Each number is 128 + 32 x the weight over its row's rms, rounded and kept within 0 to 255. Layers, rows and columns count from 0. The size above them is the row's rms in percent of the matrix's.

# layer 2 MLP down (transposed), 512x384, rms 0.161, rows 103-120, columns 0-127
size [100 102  97 100 105 105 101 100 103 103 104 103  97 103  99  98  98  95]
[[129 144 114 153 134 119 122 128 121 138 188 140 159 135 120 103 125 135 116 159 177  67 114 154 107  68  85 130 158 155 158 145 133 122  94 152 150 139 184 128 124  65 113 136  86 102 154  91 111 157 143 126 118 117 137 188 166 133 143 129 124 172 120 109 102 165  93 195  94 118 171 169 128 148 117  47 122  76 123 128 150 166 152 118  87  77 101 174  84 119 172 103 114 175 184 211 122 108 101 181 175 149 135 131 168 149 146 133  73  71  86 138 107  79 170 141 156 117 101 112 138 171 137 116  88 150 118 131]
 [163  76  97 198 158 181 149  74 118 193 106  74 123  85  67  82 149 133  85 104 128 157 125 100 144 100  92 109 186 129 145 115 169 141 139 117 128 111 156 176 100 106 127 101 139  91  83  78 160 114 141  91 121 159 113 140 148 155 107 175  51  96  70 119 156  99 154 186  88 118 146 161  98 138 140 140 149 158 108 123 128 166 150 122 128 150 138 137 119  94 178  97 121 162 143 150 128  72 168  64 114 120  91 180  80  92 173 128 127 145 105  62 115 134 201 128 113 106 136 147 155 151  88 123 102 116  83 181]
 [130 152 115 117 141  93 154  76 189 144 144 156 126 146 103 123 148 186 140 210 161 146 125 166  96  84 226 129  94 120  89  73 154 110 155  72  97  91 194 104 135 103 152 115  47 113 156 110  90  87 162 116 128 145  81 112  67 145 152 142 141 112 102 173 129 189 118 115  81 155 171  94 146 134 164 105 173 144 161 121 165 121 148  57 175 137 168 160 122 125 139 162  77  30 160 170 123 152 134 103 129 213 115 124  93  98 152 161 164 135 132  97  86 134  85 156 130 103 140 126 123 168 139 191 103 106  97 161]
 [127 129 132 137 171 151 147 117 109 116 131 109 101 120 143 111 128 109 150 228  84 163 144 128 143 151 167 143  86  94 128 129 109 145 128 188 136 211 110 134 197 132 142 139 155 138 125 119 150 137 157 139 186 107 138 103 138 131 114 127 160 147  99 103 159 100 146 107 174 142 125 121 136 169 102 135 180 136  89 161 126 204 140 138  48  54 115  91  84 142 108 131 139 163 152 163  70 102 105 184 118 127 137 170 119 122 157 137 130 125 177 141 129 147 121 169 173 100  76 116 105 166 132  95  61 162 149 157]
 [102  88 116 160 114 131 124 123 153 106 141 113 145  93 101 129 132 168 164 163 121 122 131  57 162  95 135 119 139 119 141 158  51 148 133 163  86 116 163 171 144 150 132  63 113  88 109 150 124 112 147 178 120 152  98 131 145 146 127 140  80 100 176 103 139  91 116 180 136 133  80 147 162 141 140 148 145  83 208 114 157 120 161 142 170 134 122 153 173 119 133 135 169 134  95 149 152 124 134  60 139 112 146 131 123 108  60 151 134 146 118 118 161 160  55 152  42 172 181 156 125  85 154 149 167 122 118 100]
 [113  97 158  84  59  68 155 146 108  99 149 111  47 122  97  76 121  99 109  94 147 125 131 115 156 118 122 140 164 221 128 118 185  94 168 127 138  96 167  97  65  57  91 117  35 116  71 155  81 120 127  68 149 175 175 204 138 114 131 168 121 162 119 129 137  97  78 199  66  66 160 143 125 125 141 109  95 139 170 134 184  74 110 153  98 118 117 130 137 120 124 129 118 138  99 124  59 112 162 175 188 170  91 176  84 112 147 151 176 142 129 171 150 131 125 101 128 178 169 112 146 157 129 139 107 132 123 108]
 [215 107  79 135 153 138  82 102 139  74 102  93 147  96  90 122 152 171 162 192 114 144 134 131 143 125  92  89 130  87 197 153 150 147 121 113 154 136  92 128 150 114  71 121 117 185 147 174 143 162 119 102 102 130 160 101 135 138 178 163 162 137 152 143 144 171 182 141  67  66 126 206 111 101 104 130 117 128 163 151 142  97  71 169 125 171 127 136 125 108 123 136  74 117  94 163 115 111 160  61 142 180 102 145 119 165 185 174 124  71 134 152  99 123 122 109 132 146 127 201 136 111 109 115 141 139 134  86]
 [104 111 137 152 132 107 171 101 158 157  47 149 107 106 103 102 147 142 117  54 106 178  92 140 167  99 154 135 115 114 108  45 159 148 118 148 127 122 169  63 125 171 141 135 108  76 140 139 139 143 129 136 104 167 136 176 201 168 136 167 136 119 154 108 161  97  84 116 106 110 203  94  60  63 151 150 126 141 150 171 100  81 162 118 132 127 160 132  86 149 139 150 130 192 153  66 144 125 104 178 134 152 147 151 124 132 137  88 120 157 147  71  91 179 142 139 147 119 145 113 109 127 102 127 107 115 141 136]
 [104 131 110  99 106 144 120 183 176 136  89 162 136  82  93 195 123 128 137 140 148 111 161 129 108 129 124 158 121 168 159 170 119 128 104 160 158  95 114 150 149 124 149 111  72 159 158  90 146 159 134 109  94 105  91 133 181 120 115 104 130 142 119 149 210 178 137  99 102 120 101 114 142 158 128  77 141 117 148 157 118 129  86  59 144 145 138 186 149 162 132 109 122  78 129 130 147 129  89 133 120  94 146  98 129 133 150  93  82 181  79 147 138 125 127 102 158 114 207 124 186 132 150 106 104 159 121 140]
 [124 158 140 144  62 147 147  81 125 195 136 156 129  95 163  98 122 130 169 152 109 132 182 126 147  98 162 115 157 128 151  82 169  95  40 117 164  94 127 108 108  81 123 154 169 111 157 134 195 175 130 125 155 129 118 101 117 127 124 141 146 129  27  81 194 142 114  84 117 141 150 112 191 136 164 105  86 136 150 113 115 113 128 180 139 135 102 171 156 114  89 104 122 119 124 159 150 115 107 162  66 155 119 120 119 122 157 119 108 184 114 123 129 112  84 138  74 155 127 135 102  76 147 151 184 107  15  79]
 [181  44 114 116 156 114 138 188 125 114 131 126 133 143 110 116 137 145  34 202 170 125  80  93 121 155  72 122 110 141 163 196 145  99 145 133 125 219  98 116 148 162 170 149 129 109 113 143 106 161  68 115 101 176 124 132 144 112 117 150 121 137 148 106 121 162 136  75 172 177 145  87 159 128 102 124 123 152 143 141 138  99 166 185 103 105 163 105  97  97 128 154 135  88 155 115 161 129 121 119 128 129  93 120 127 133 174 111  91 113 152 165  36 103 106 115 112 187 232 147 123 154 118 140 122 163 115 145]
 [117  98 157 136  86 139  95  99 124 149  92 116 130 107 121 134 157 172 178 187 168 125  93 188  87  96 192 146 131 132 136 130 138  80 176 136 165 148 157 166  81 163 150 137 158 124 110 150  80 126 181 110  87 151 119 195 178 153 145 156 108 100 200 161  97 147 107 120 118 121 140 174  73 155 159 150 137  99 123 156  71 128 153  94  92 112 128 151  63 127 101 125 152  99 163 113  81 132 127 169 119 100 166 176 174  76  78 172 109  85 141  87 178  73 108 157 145 105 176 158 117 123 132  79  98 115  60 152]
 [128  82 179 165 156 184 144 132 157 185 113 128 123 128 165 160  60  94 190 145 136 104 113 176 102  96 128  82 156 104 170 143 103 112  67 139 127 142  94 140 131 130  90  95 116 105 143 105 155  87  78  91 143 122 177 169  72 140 114 177 142 101 109 108  95 110 141 154 169 114 123 140 144  97 119  91  96 112 102 114 183  64 125 173 137 150 141 162 138 133 181  76 173 114 115 147  81 134 146 180 174 176 118 141 155 177 110 122 131 164 139 136 148 151 100 100 201 131 178  86 165 139  93 138  92  77 153 139]
 [127  54 118 134 159 133  79 169 165 189  92 153 137  92 161  92 152 103 166 150 162 133 201 131 105 126  94 122  95 167 105 103  52 103 130 151 147 141 160 143 171 125 134 117 127  80 186 168 121 134 129  68 218 173 138 115 122 163 125 132  98 106 149 183 115 135 123 137 123 137  84 120 112 146 164 176 147 105 157 111 119 130 152  78 141 169 162 139 123 112  83 118 101 123  75  66  84 163 120 117 138 122 131 142 144  91 163 178 148 123  87 108 156 147 132 102 144 148 186 188  69 162 138 157 120  96 117 142]
 [119 140 134 139  79 137 184 107 130 147 131 131 117 175 146 142 154 152 121 163  82 105 148  68 165 160 144 103 148 153 103 159  99 149 133 157 163 167 128 158 137 156  94 150  94 117 102  93 111 152 109 175 108  94 132  99 120 181 149 185 180  76 140 137 104 110 132  93 137 152 153 149 120  91 109 109 187 124 164 105 141 104  96 146 144 149 124 126 123 121  89 133 139  93 131 133 127 125  64 114 100 164 129 133  87  76 119  99 205 102 144 152 151 189 111 151 115 105 109 152 121  65 152  81 168 119 119  74]
 [111 126  90 142 115 118 133 133 122 181 154 104 136  92  74 109 134 187 102  99 113 136 141 106 118 110 189 146 144 111 128 171  83 121 169 163 116 100  95 112  79 140  68 145 145 172 113 101  92  90 102 150 224 109 143 140 145 122 114 154 158  82 104 174 122 153 118 132 186 127 117 171 138 174 154 101 171 141 120  90 130 129 103 126 125 165 173 115 166  88 159 161 107 134  62 129 147 113 134 121 118 165 137 118  63  51 146 123 168 127 128 101 157 132 116 126 123 153 100 179 109 155  69 132 146 144 116 123]
 [207  83 160 128 139 112 129 100 150 160 158 167 140 116 136 107 106 104 127 128  92 100  85 121 152 145 134  53 113 155  87 117 173 182 179 131  91  80 146 139  63 163  72 115 162  59 106 100  36 128 123 146 125 115 144 167  85 191 140  96 125 109  54 107 102 163  76  93 117 152 132 123 129 132 147  91 114 118  64 145 167 133 105 204  55 103  52 122 215 129 130 155 122 128 115 106 139 168 120  55 158 141 150  99 111 100 141  81 181 103 118 129 110 158 138 148 154 174 181  99  55 107 143  99 119 148 182 114]
 [136 130 135 118  64 114 174 138  52 115 154 132 153 104 156 123  78 126 162 121  93 116  91  96 139 105 161 165  95  97  77 130 107  93 124  92 177 173 124  92 148  96 149 163 127 126 126 146 100 154 106 199 161 134 155 125 148  76 130 150 170 137 121 165 137 173 148 109 112 121 168 150 115 141 108 114 119 105 141 124 154 192 147 139 148 174 192 103  86  73 138  96 117  64  71 107 131 127 113 164 190  97 109  30 132  64  92 151 170 107 140  99 148 141 175  71  90 180  32 103 164 121  90 153 137 127 190 152]]
# layer 2 MLP gate, 512x384, rms 0.17, rows 104-121, columns 0-127
size [ 98 102  98 102  96  96  99  99  99  95  99  97 106  98  99  99  91  97]
[[ 62 121 140 131  94 122 174 131 104 139 128 160 181 127 163 153  91  80 142  67  89 144 117 101 126  77 145 115  94 160 163 112 148 125 176 125 125 193 119  54 146 101 130  76 164 105 120 192 176 144 155 104  96 159 137 146 164 104 115 193 152 145  85 159 148 172 145 128 100 138 148 157 167 130 118 155  91 136 149 104 109 121 147 130 151 122  95 126 115  90 167 123 107 192 108 164  90  96  62 141 155  83 143 128 151  83 106 161  62  79  81 138 139 130 118 123 141 144 128 116 115 112 127 132 132 161 130 105]
 [ 84 121 102  86 130 156 127 150 115 118 102 147 174  97 146  40 123 123 161 159  72 133 136 172 142 168 167 117 111 152 179 158  76  93  57 122 102 137 163 127  77 107 146 196 140 187 146 172  89 144 131 178 145 144 114 138 143  82 164 129 127  88 168 112 159 104 118 164 144 159 128 135 132 160 168 149 122 139 134 105 127 126  82 184 177 138 131 100 132 113 124  80 126 117 117  93 172 141 112 130  86 140  91  90  95 116 141 110 130 133 121 140  76 123  50 132  91  86  72 140 124 124  72 160 117  99 133 112]
 [200 156  94 111 164 144 116 127 160  78  99 141 112 135 128  92 117 151 171 152 102 129 147 155  86 143  43 134 137 124 106 151 166  78 159 119 120  75 113  67 129 147  92 165 106 128 139  69  98 185 119 131 113 126 149 113 145 130  69 144 108 153  80  98 143 181 166 160 138  79 121 153 123 163 113 168 119 148 108 165 103 175 139 127  90  84 155 103 131 110 134 146 175 143 135 138  93 182  93 185 150 136 167 153  94 124 120 144 169 180 161 154 141  97 137 124 192 147 139 128 129 219  92 147 124 102 141 128]
 [176 113 100 106  94 119 168 128 124 133 158 104 137 132 125 167 159 102 177 106 163 116  95 172 110 118 171 155 115 154 107 134 134 113 144 114 116 189 124  70 161 128 102 134 131 123 133 158 138 114  92 115 134  72  95 118  98 137 149  85  14 117 109 125 123 152 143 134 126  88 132 153 147 143  89 173  82 142 127 139 141  91  67 150  76 131 154 110 157 125 129 151 113 148 105 164 115 153  93 117 161 147 137 164 112 113 103 143  83  89 150 131 130 133  39 151 107 187  57 108 139 138  96 120  88 131 152 109]
 [ 96 145 133 154 180 126 133 157 131 168 104 140 144 128 159 153 131  86 155  88  79 132 134 104 123 155 126 148 116 178 146 140 108 126 164 148 127 145 211 139 169  93 182 112  54 159 151  87 121 119 129 165  96 140 180 147 121 126 110 173 154 120 152  93  76 170 141  81 188 102 161 157  82 142 104 125  69  91 127 193 170 141 138  66 143 112 122 132 138 181 145 101 144 135 167 144 126 129 138 167 116 109  96 107  68 149 160  72 102 144 138 160 180 159 163 145 128 184 121 138 155 125 146 160 177  33 110 129]
 [140 136 155 179 159 136  74 120 121  75 137 147 153  93  78  71 156  57  86 176 105  94 123 104 145 173 104 140 119 103 120 128 107  79 138 119 127 164 108 141 129 117 148  79  84 134 116 114 188 114 124  98 171 146 124  85 125 117 114 177  80  93 117 145 156 117 100 110 146 135 123 166 139 142 136  67 103 135  93 132 105 117 124 125 139  89 176 118  97  72 115 122 117 128 155 106 136  98 117  92 159 123 103 142 151 181 100 182 162 165 157  77 155 118 138 143 104 156  91  83 160 151 128 161 165 170  80 131]
 [151 127 167  94 107 207  95 155 103 151  99 128 144 186 121  98  96 129  49 125 123 103 111 139 204 137  83  51 157  82 147 198 152  81 111 103 111  76 162 121 116 128 144 106 130  98 116  64 147 118  99 149 106  85 114 157 123 102 100 188 124 168 110 146 127 138  98 201  94 153 142 188 152 162 122 164 118 139  85  88 180 117 105 117 109 115 172 174 134 116 129 135 102 143 131 112 143 107 139  96  90  91 114  64 123 188 125 103  97 144 130 146  92 158 129 128 172 140 110  85 160 116 144 110  83 144 136 135]
 [173 124  90 114  98 138 116 126  68 143 156 142  81 126 130 128 130 112  95  79 146 138 116 218 163 174 161 153 179 118 137  94 147 182  91 118 110 113 158 145 179 126 169 138 148 194 138 106 145 187  71 173 172 134 130  98 197  80 137  84 115 131 109 108 109 141 151 128  89 147 144 122 130 149 139 179  96 152 160 157 107  72 139 101  87 114 121 100 178 159 128 146 112 122 147  69 119 195 134 136  96 154 123 181 149  82 127 123 135 164 157 142 115 149 120 120 192 119 110 131 105 107 115  79 142 158  51 113]
 [112 134 118  68 121 135 112 211 133 177 124  95  85 139 142 152 162 164 145 104 141 135 123 115  41 110 122 154 213 131 169 169 170 141 150  96 106 154 144 187 159 135  95 118 118 176 141 188 115 163  88  66 123  80 165 106 126  84 149 141 153 115  88 110 141 160 126 107 121  77 101 158 154  99 130 137 105 151 144 127 124  83 117 168  57  79 107 171  58 157 129 139  57 160 110 102 135 158 134  79 130 125 155 153 161 141 103 165 158 136 110  75 144 155  84 138 183 107 156  72 167 125 149 125 146  74 112 162]
 [ 77 147 156 163  74 165 121 108 184 130 169 173 150 108  54 143  98 176  81  87 154 110 105 116 134 122 101 155 121 170  92 132 141 150 150  78 112 232 143  93  90  62 124  82  63 133 143 113  97 151  75 133 191 127 118  63 128  89  99 107 170 114 106  79  95  88 124 170  79 138 127 108 167 153 108 104 134 168 169  94 151 124 149 126 144 128  97 183 121 173  96  97 104 121 126  98 102 126 163 129  96 127 154 153 150 141 104 102 180 138  92 104 205 127 122 151 144 105 160  91 129 166 119  97 118 208 116  47]
 [131 160 109 182 141  51 141 141 145  88 143  94  86 153 114  94 127 155 139 164  62 109  76 137 108 103 118  92 110 119 134 141 166 105 127  92 175 128 177 164 172 154 178 123 165 185 116 134 126 165  89 116 142 170 118  98 125 158 125 193 172  55  88 117  66 155 138 159 147  91 210 171 119 130 136 130 108 155 162 144  37 146 170 132 132 165 133 119 189 110 138 130 140  95 131 147 129 115 104 111 155 133 125 178 159 192  97 121 136 122 160  97 130  86 104 106 169  99 131 127 150 162 175 104 141 128 105 151]
 [125 105  85 135 104 158 120  85  70 131 107 134 131 181  94 226 121 126  86 131 163 157 159 122 184 172 169 106  95  70 150 157 164 107 107 149 103 138 157 143 117 134 132 153 149 106 144 119 195 123 103 110 109 173 107 130 139 151 146 165 107 116 215 136 134 127 165 128  80 132 200 106 106  62 105 184 152  98 112 118 133 117 116 110 121 104  81 164 139 117 149 149  88 150  92  97  58 139  91 182 172 142 126 143  57 122 117  79 172 171 136 140 121 127 115 129 171 168  76  92 137 138 135 136 108  75 173 152]
 [103 137 144 138 164 149 156 135 179 151 144 171 125 140 132 126 114 147 114 126  86 161 157 226 165 115 146 113 136 127  82 121 157 114 187 176 158  78 163 186 151  68 141  97 115  98 117 114 169  96 118 137 133 189  80 125  54 105 123  77 147 167  52 167  67 147 125 154 164 140 149 159  77 138 158 137 189 176 119 135 165 203 169 151  98 121  88  62  84 101  96 114  97  84  75 149 120 141  92 187 133 123  34 156 135 106 129  74 133 137 155 127  80 104 131 156 139 112 140 127 109 152  93 128 110 146 114 217]
 [183  90 139 134 158  67  87 146 114 151 158 113 137 117  53 193 200 163 124 102 178 119 124 138 114 176 157 156 156 116 205 102  93 120 100 153 132 144 164 121 134 112 115 113 145 118 135 203  24 135 137 110 163 178 140 180 157 116 122 109  90  80 159 128 140 164 152  92 122  87 108 116 131 111 117 150 153 149  94 100 152 117 124 150 149 190 152 120 176  97 112 141  91  74 119 118  81 167 107 112 102 113  58  89 163 131 108 106 185 103 177 130  55  61 133 132 158 122  64 150 124 149 145 163  98 124 131  98]
 [ 86 130 168  92  58  75 160 172 136  99 100 115 150 187 128 150  65 113 198 185 127 129  74 110 153 124  51 166 158 119 129  96  77 106 134 139 156 179 123 145 134 117 147 108 165 126 140 144 103 144  47 174 161 175 146 116 104 156 173 128 120 106 100 145 133 151 112 147  85  87 175 121 157 133 128 122  97 101 120 145 135 107 105 123 145  98 156 102 159 140 111 163 132 135  96  98 123 163 146 142  88 136 165  86  92 150 157 107  92  99 144 166 167 124  48 145 125 180 117 111  90 142 153 178 144 178 133 154]
 [198 202 122  82 180 175 113 177 108 104 104 101  94 156  82 128 121 121  99 217 136 113 108 135  79 165 145  94 172 150 153 143 186 110 170 155 169 147 134 123 128 181 105 106 133 153 140 144 158 147 152 143  95 102 176 173 169  74 102 140 136 108 172 127 141 121 133 153 148 127 138 121 145  77 150 140 129 138 128 133 105  78 148 121 155 122 140  97 175 138  82 107  96 177 134  76 118 132 108 124 149 131  55  58 134 132 115 139 161 137 136 139  86  94 144  79 152 118 148 163 140 125 173 151 126 131 141  89]
 [109 103 150 163 132 134 152  47 217 143 121 146  93 135 130 133 135 110 145  78 132 211 123 110 193  82  87 113 136 143 132 135  87 176 127  79 178 122  69 145 178 105 105 172 101 110 162 174 194 134 142 149 115 136 141 147 124 107 148 200 187 125 117 122 142 141 159 143 130 162 137 140 122 131  91  99 152 130 122 158 174 144  53 163 142 129 172 170  90 109  86 155 147 131 124 184 131 133  48 201 125 105  78 115 146 112 145 128 153  76 139  78 160 110 120 135 115 163  66 161 144 140 163 130 157 104 161 134]
 [136 145 105  85  77 139 165 148 108  54 107 151 189  90  93  63  93 164  90 133 147 189 111 166 199 101 124 140 142 101 106 123 157 150 161  98  84 103 116  29 182 162 156  70 112 129 140 112  95 148 154 110 128 109  83 167 139 162  81  40 104 139 109 147 152 127 142 149  96  98  74 180 124  97 126 149 156 116 184  97 146  83 193 141 148 114 143  99 175 108 148  81 101 164 173 136 153  89 183  94 152  74 141 114  79 122 143 165 115 158 153 141 103 115 115  66 147 145 159 103 134 173  93 147 133  98 119 142]]
# layer 2 MLP up, 512x384, rms 0.175, rows 104-121, columns 0-127
size [101 102  93 102  94 100  96 102 101  99  95  99 108  99  95  99  96  99]
[[ 73 126 106 156 226 103 115  90 193 164 124 109 105 105  94 113 135 198 129 128  90 210 154 102 127 158 159  48 123  82  81 166  83 155 140 140 107 128 116 137 137 103 121  60 113 134  68 126 123 117 144  84 136 101 134 106 129 141 132 109 118 120  99 107 106  97 140 148 121 146 115 142 127 128 110 136 142 139  88 150  77 154 150 125 134  60 181 140 154 159 124  79  99  85 222 128 121 170 141 130  85 131 161 136 150 106 134 175 150 102 110 129 140  50  84 117 160 145 139 100 163 149 161 142 162 134 131 101]
 [132 206 120  78  94 110 102 102 137 177 142 146 110 166 125 140 128 192 105  93 122 123 124 148 165 137 126 150 136 169 122 151 159  82 158 134 171 173 119 119 177  63 116  98 158 112 156 104 106  90 133 197  87 120 147 134 148 163 126 147  85 125 135 157 133 144 115 151 128 144  94  85  54 118 139 127 106 159 170 143 104 132 144 144 120  42 136 167 150  88 227 124  90 124  99 102  91 150 122 133 126 139 201 128 134 105 114 136 105 153 140 206 127 174  78 187 103  83 149 117 125 171  89 140 115  85  36 175]
 [108 125 118 126 155 167 139  98 119 133 112 122  59 117  96 117  96  54 149 114 111 101 140 140  81 151 133 194 166  97 119 140 167 183 136  50 163  69 129  88 177  59 122 159 162 115 131 128 112 137 137  81 135 176 123 110 122 156 134 168 141  76 142  89 141  94 180 119 164 142 122 201  74 164 116 114 173 138 103 201 164 130 133  76  91  96 115 130 166 128 101 132 105 148 124 143 123 148 107 157 141 119 114 156 105 126 176  78 135 106 109 149 177 157 133 142 117 146 125 190 149 159 188  80 106  92 107 129]
 [169 116 131 137 137 182 101 124 143 106 181  73 109 101 136 151 108 153 106 170 163 117 141 130 140 132  87 208 106 132  87  93 160 135 130 162 163 132 116 183 148  93 132 173 137  98 170 131 109 139 111 148  97 154 142 152  52 108 137 138 114 117  59 122  62 138 148 153 157 176 116 151 141 160  78  93 101 122 111  75 161 141 138 103 101 103 132 160 135  70 135  99 151 107  85 165 122 129 147 136  91 108 152 116 108  79  38 161 113 111 175 113 134 141 131 110 145 146 163 157 167 109 124 134 120 144 126 130]
 [191 111 127 107  97 150 147  95 123  79 140 154 111 120 121 115 120 124 156 127  92 115 108 142  98 118 171  34 120  84 120 189 151 108 151 141 121 131  96 121 147 120 130  96 130  83 162 120 150 176 164 188 147 109  68 180 157  95 105 110 171 107 164  97 111  41 152 176  49 142 160 168 199 109 203 187 163 137 165 165 163 170 132  69  94 105 153  77 130 146 160 145 149  81  86 137 105 158 149 131 107 116  89  47 148 112 115 155 133 105 137 100 169  89 138 102 179 136 168 208  94 151 191 129  64 100 102 113]
 [106 157 121 121  67  87 156  78 103  96 210 140 155 147 145 160 165 128 130  96 185 135 108 105 146 128  96 131  95 109 107 129 114 106  98 107 130 115 174 156 106 140 134 164 230 156 123 111 178 113 201 105  81 133 135  69 135 168  97  88  73 156 145 110  78 117 121 123 172 195 130 104  73 122 107 141 207 116 133 157 134  98  41 119 120 123 113 138 134  78 110 151  88  85 150 137 127 173 195 128  73 179 141 129 147  53  77 135 148  70 120 119 115 144 113 141 192 112 148 166 142 178 105  81 150 194 148  97]
 [147  94 153  93 156 115 156 169 138 175  66 105 139  80 166 140 105 122  96  65 112  96  52  60 102 121 158 168 109 193 163 141 151 133 118 114 132 143 132  89 142 131 138 165  80 120 146 124 130 100 108 118  69 106 112  93 104 119 126 165 174 119  98 141 151 115  98 162 107 122  93  97 104  97 112  93  96 113 107 111 159 125 107 108  93 163 184 108 118 136 117  90  87 127 130 126 129 122 220 120 105  81 129 158 185 136 179 171 122 125 143 185 146 120 158 119 116 148 131 122 134 114 165 134 137 150 159  81]
 [148 120 114 115  82 105 165  66  95 148 105  49 124  79  82 157  86 113 105  75  84 169 106 104 149 125 112 152  84 140 176 134 114 126 119 131 125 114  67  88 107  98  88 154 129  77 148 174 162 152  79 160  72 196  95  91 113 113 124  69 142 132 138  95 101 119 115 175 131 173 158 107 140 171  87  85 135 123 157 137 159 117 159 122 175 142 130 152  57 107 102 133 117 145 138  78  87 139  68 119 147 110 136 108 167 184 106 176 100 128 164 128 157 125  48 151  90 139 108  84 149 154 135 198 184 128  95 140]
 [ 92 123 114 104  94 139 144 149 103 188 142 169 172  93 124 133 177  91  95 165 129 140 156 125 135 123 130 113 142  54  90 145 184 103 108  97  89 126 115  75 101 142 176 171 150 177 125 180  90 121  99 109  67 140 101 148 134 105 116  86 133 160 100 100 152 184 131 118  73 152 156  87 123 165 145 115 109 158 116 141  85 122 164 152 110 123 148 129 104 127  62 136 100 160 174  75 111 158 100 132 140 108  89 167 126  81 156  98 136 118 103 106 160 127 170 106 117  95 211  84 149  73 136 144 110 121  67 152]
 [135 133 175 160  70 167 115  76 117  86 144 118 170 140  99 150 174  93 146 140  67 149 153 169 111  92 163 176 105 160  99 102 124 127  98 167 137 148 152 115 114 117 128 115 145 171 113 151 122  91 147 105 156 141  43 121  86  43 158 122 142 105 153  99 135 117 114 152 165 148 125 158 112 102 109 156 144 110 142 172 137 164  74 161 127 137 166  96 142  79 129 145 154  99 132 100 109 133 125 132 110 144 107 158  88 119  92 155 117 138 100 108 124  83 129 121 104 137 218  95 109 136  98 156 108 156 112  84]
 [130  71 159 125 112 155 152 151 129 112 133 153 120 141 116 170  98  79 145 180  86 126 137 134  73 157  94 133 110 175 164 143 159  27 154 132  99 124 126 113 116 148 110 120 167 154 126  93 153 147 144 119 150  21 117 134 101  94 120 121 124  37 154 200 156  87 117 158 149 124 120 110  83 147 235 108 152  83 118 132 163 132 164  83 118 111 149 107 127 144 169 100 143  91 131 116  95 128 186 157 176 104 111 122  91 122  70 115 104 127 106  70 127 132 166 125  68 136 149 134  65 131  98 151 107 196 144 154]
 [149 135 182 156 143 113 149 162 106 139  95 189 125 134  92 137 115 145 133  89 176 167 169 158 130 150 120  71 153  80  85  66 191 110 150 134  65 192 127 143  85 192 163 120 173 141 155 116  95 158  77  68 145 159 113  58  86  71 102  90  77 158 139  78 158 139  89 125 138 183 160 168 184 104 205 151 135 144  58 109 114 153 120 126 185 188 103 122  47  94 178 104  97 127 143  84 132 109  98 135 112 145  61 151  85 201 165 157  86 112 121 141  59 102  96 101 148 119 171 123 140 111 180 167 119 107 161 102]
 [ 71 134 149 200 121 155  83  97 106 137 116 139 109 132 166 173 138 133  67 151 150  73  79 170 210 151 119 138 109 126 135 138 152 109  96 187 130 122 105 179 143 141 169 154 127 186 143 172 128 112 176 156  81 141 166  94 118  53 212 101  94 105 125 107  63 148 130 113 181 133 117 132 211 200 111 145 110 164 129 133 168 109 169 157 126 148 160 157 172  81 133  39 137 102 116 100 130  99 123  92  81 127  89 135 149  96 157  83 133 107 119 158  64 143 138 183 107 132 123 123 171 136  69 174 104 100 113 136]
 [122  97 167 141 124 157  61 125 124  87 142 139 107 127 111 170 172 155 148 126  97 160 191 123 137  98 132 164 100  83  57 128  73 144 103 143 116 144 106 103 166 121 117 152 143  90 144 159 100 111 139 144 104 130 129 132  98 130 103 168 106 115 103 180 107 139  97 127 150 137 123  80  84 138 165 149 116  81 119  62 183  65 133 138 207  79  56 102  96 131 162 125 132 173 135 119 125 112 139 146 143 116  60 161  72 103 147 120 121 104 139 129  88 166 120 156 140  55 126 124 126 102 175 112 127 126 174 109]
 [110 144 150 107  97 113 112 127 145 109 146 131 114  65 122 118 181 154  85  98 131 160 164  95 127  59 129 139 148 174 121 147 127 117 152 143  70 121 140 120  97 132 138 162 171 171 142 116 100 104 153 168 159 140 108  98 134 120 150 105 183  79 104 165 109 131  88 142 189 162 115 147  69 159 160 141  91 144 223 154 140 115 113 101 129  95  98  99 177 135 167 111 159 100 111  78 111 164 128  99 169  95 131 210 118 147 139 135  95 148 121  81 107 173 128 100  82 127 134 175  89 175  77 131 212 145  97 166]
 [128 109 129 141 139  90  59 156  60 120 122 157 131 127 161 123 138 112 142  77 137 135  67 118 162 143 109 141  47  52  57 132 111 129 111 143 164 141 136 101 154 151 102 107 122 150 135 100 155 120  56 140 113 202 158 149 105  47 196 135 102 119  67 191  93 101 105 105 129 154 182  94 129 107 150 141 108 141  71 141 121 151 112 111  77 140 190 143 142 136  32 133 126 177 160  96 108 117 114 114 110 144 201 178 128 153 131 131 207 107 120 183 132 139 108 142 149 124 148 126  93 139 143 172  29 145 137 146]
 [141 108  71 126 126 145 132  82 163 154 148 180 183 117 158 115 127 163 110 164 122 170 108 121 138 127 139 114  93 109  57  99 127  94  97 129 177 141 140 153 207 120 143 209  82 110  95 133 121 127 207 111 144  68 218 144 153 105 106 131 130  74 135 155 190 151 110 130 102 151  77 131 112 148 133 159 124 129 166 122 162 109  61 149 150 115  90 189 142 199 124 148  60  96 130 156 170 110 127 156  81 136  69  78 159  91 150  81 124  90 118  70 141  87 156  94 190 125  88 174 115 170 142  99 150 120 142 163]
 [122 122 143 108 169 122  95 169 134  88 129 125 187 207 119 148 119 116 114 153 161 118 159 140  88  99 103 149 128 115 112 192  77 112 110 201 122 166 111 131 136 172 149  80 111 151 165 101 184 162 162 131 153  93 141 132 116 154 119 233 128 155 175 125 130 136 127 172 156 139 164 112 146 124 146  79 123 119 166 105 131 162 129 117 142 116 128 142 164  73 166 131 124 162 135 135 134 103  96 143 104 109 131 141 146 111 115 154 172 131  76 113 141 152 140 127  59 149 113 180 143  59 107 100 173 113 101  73]]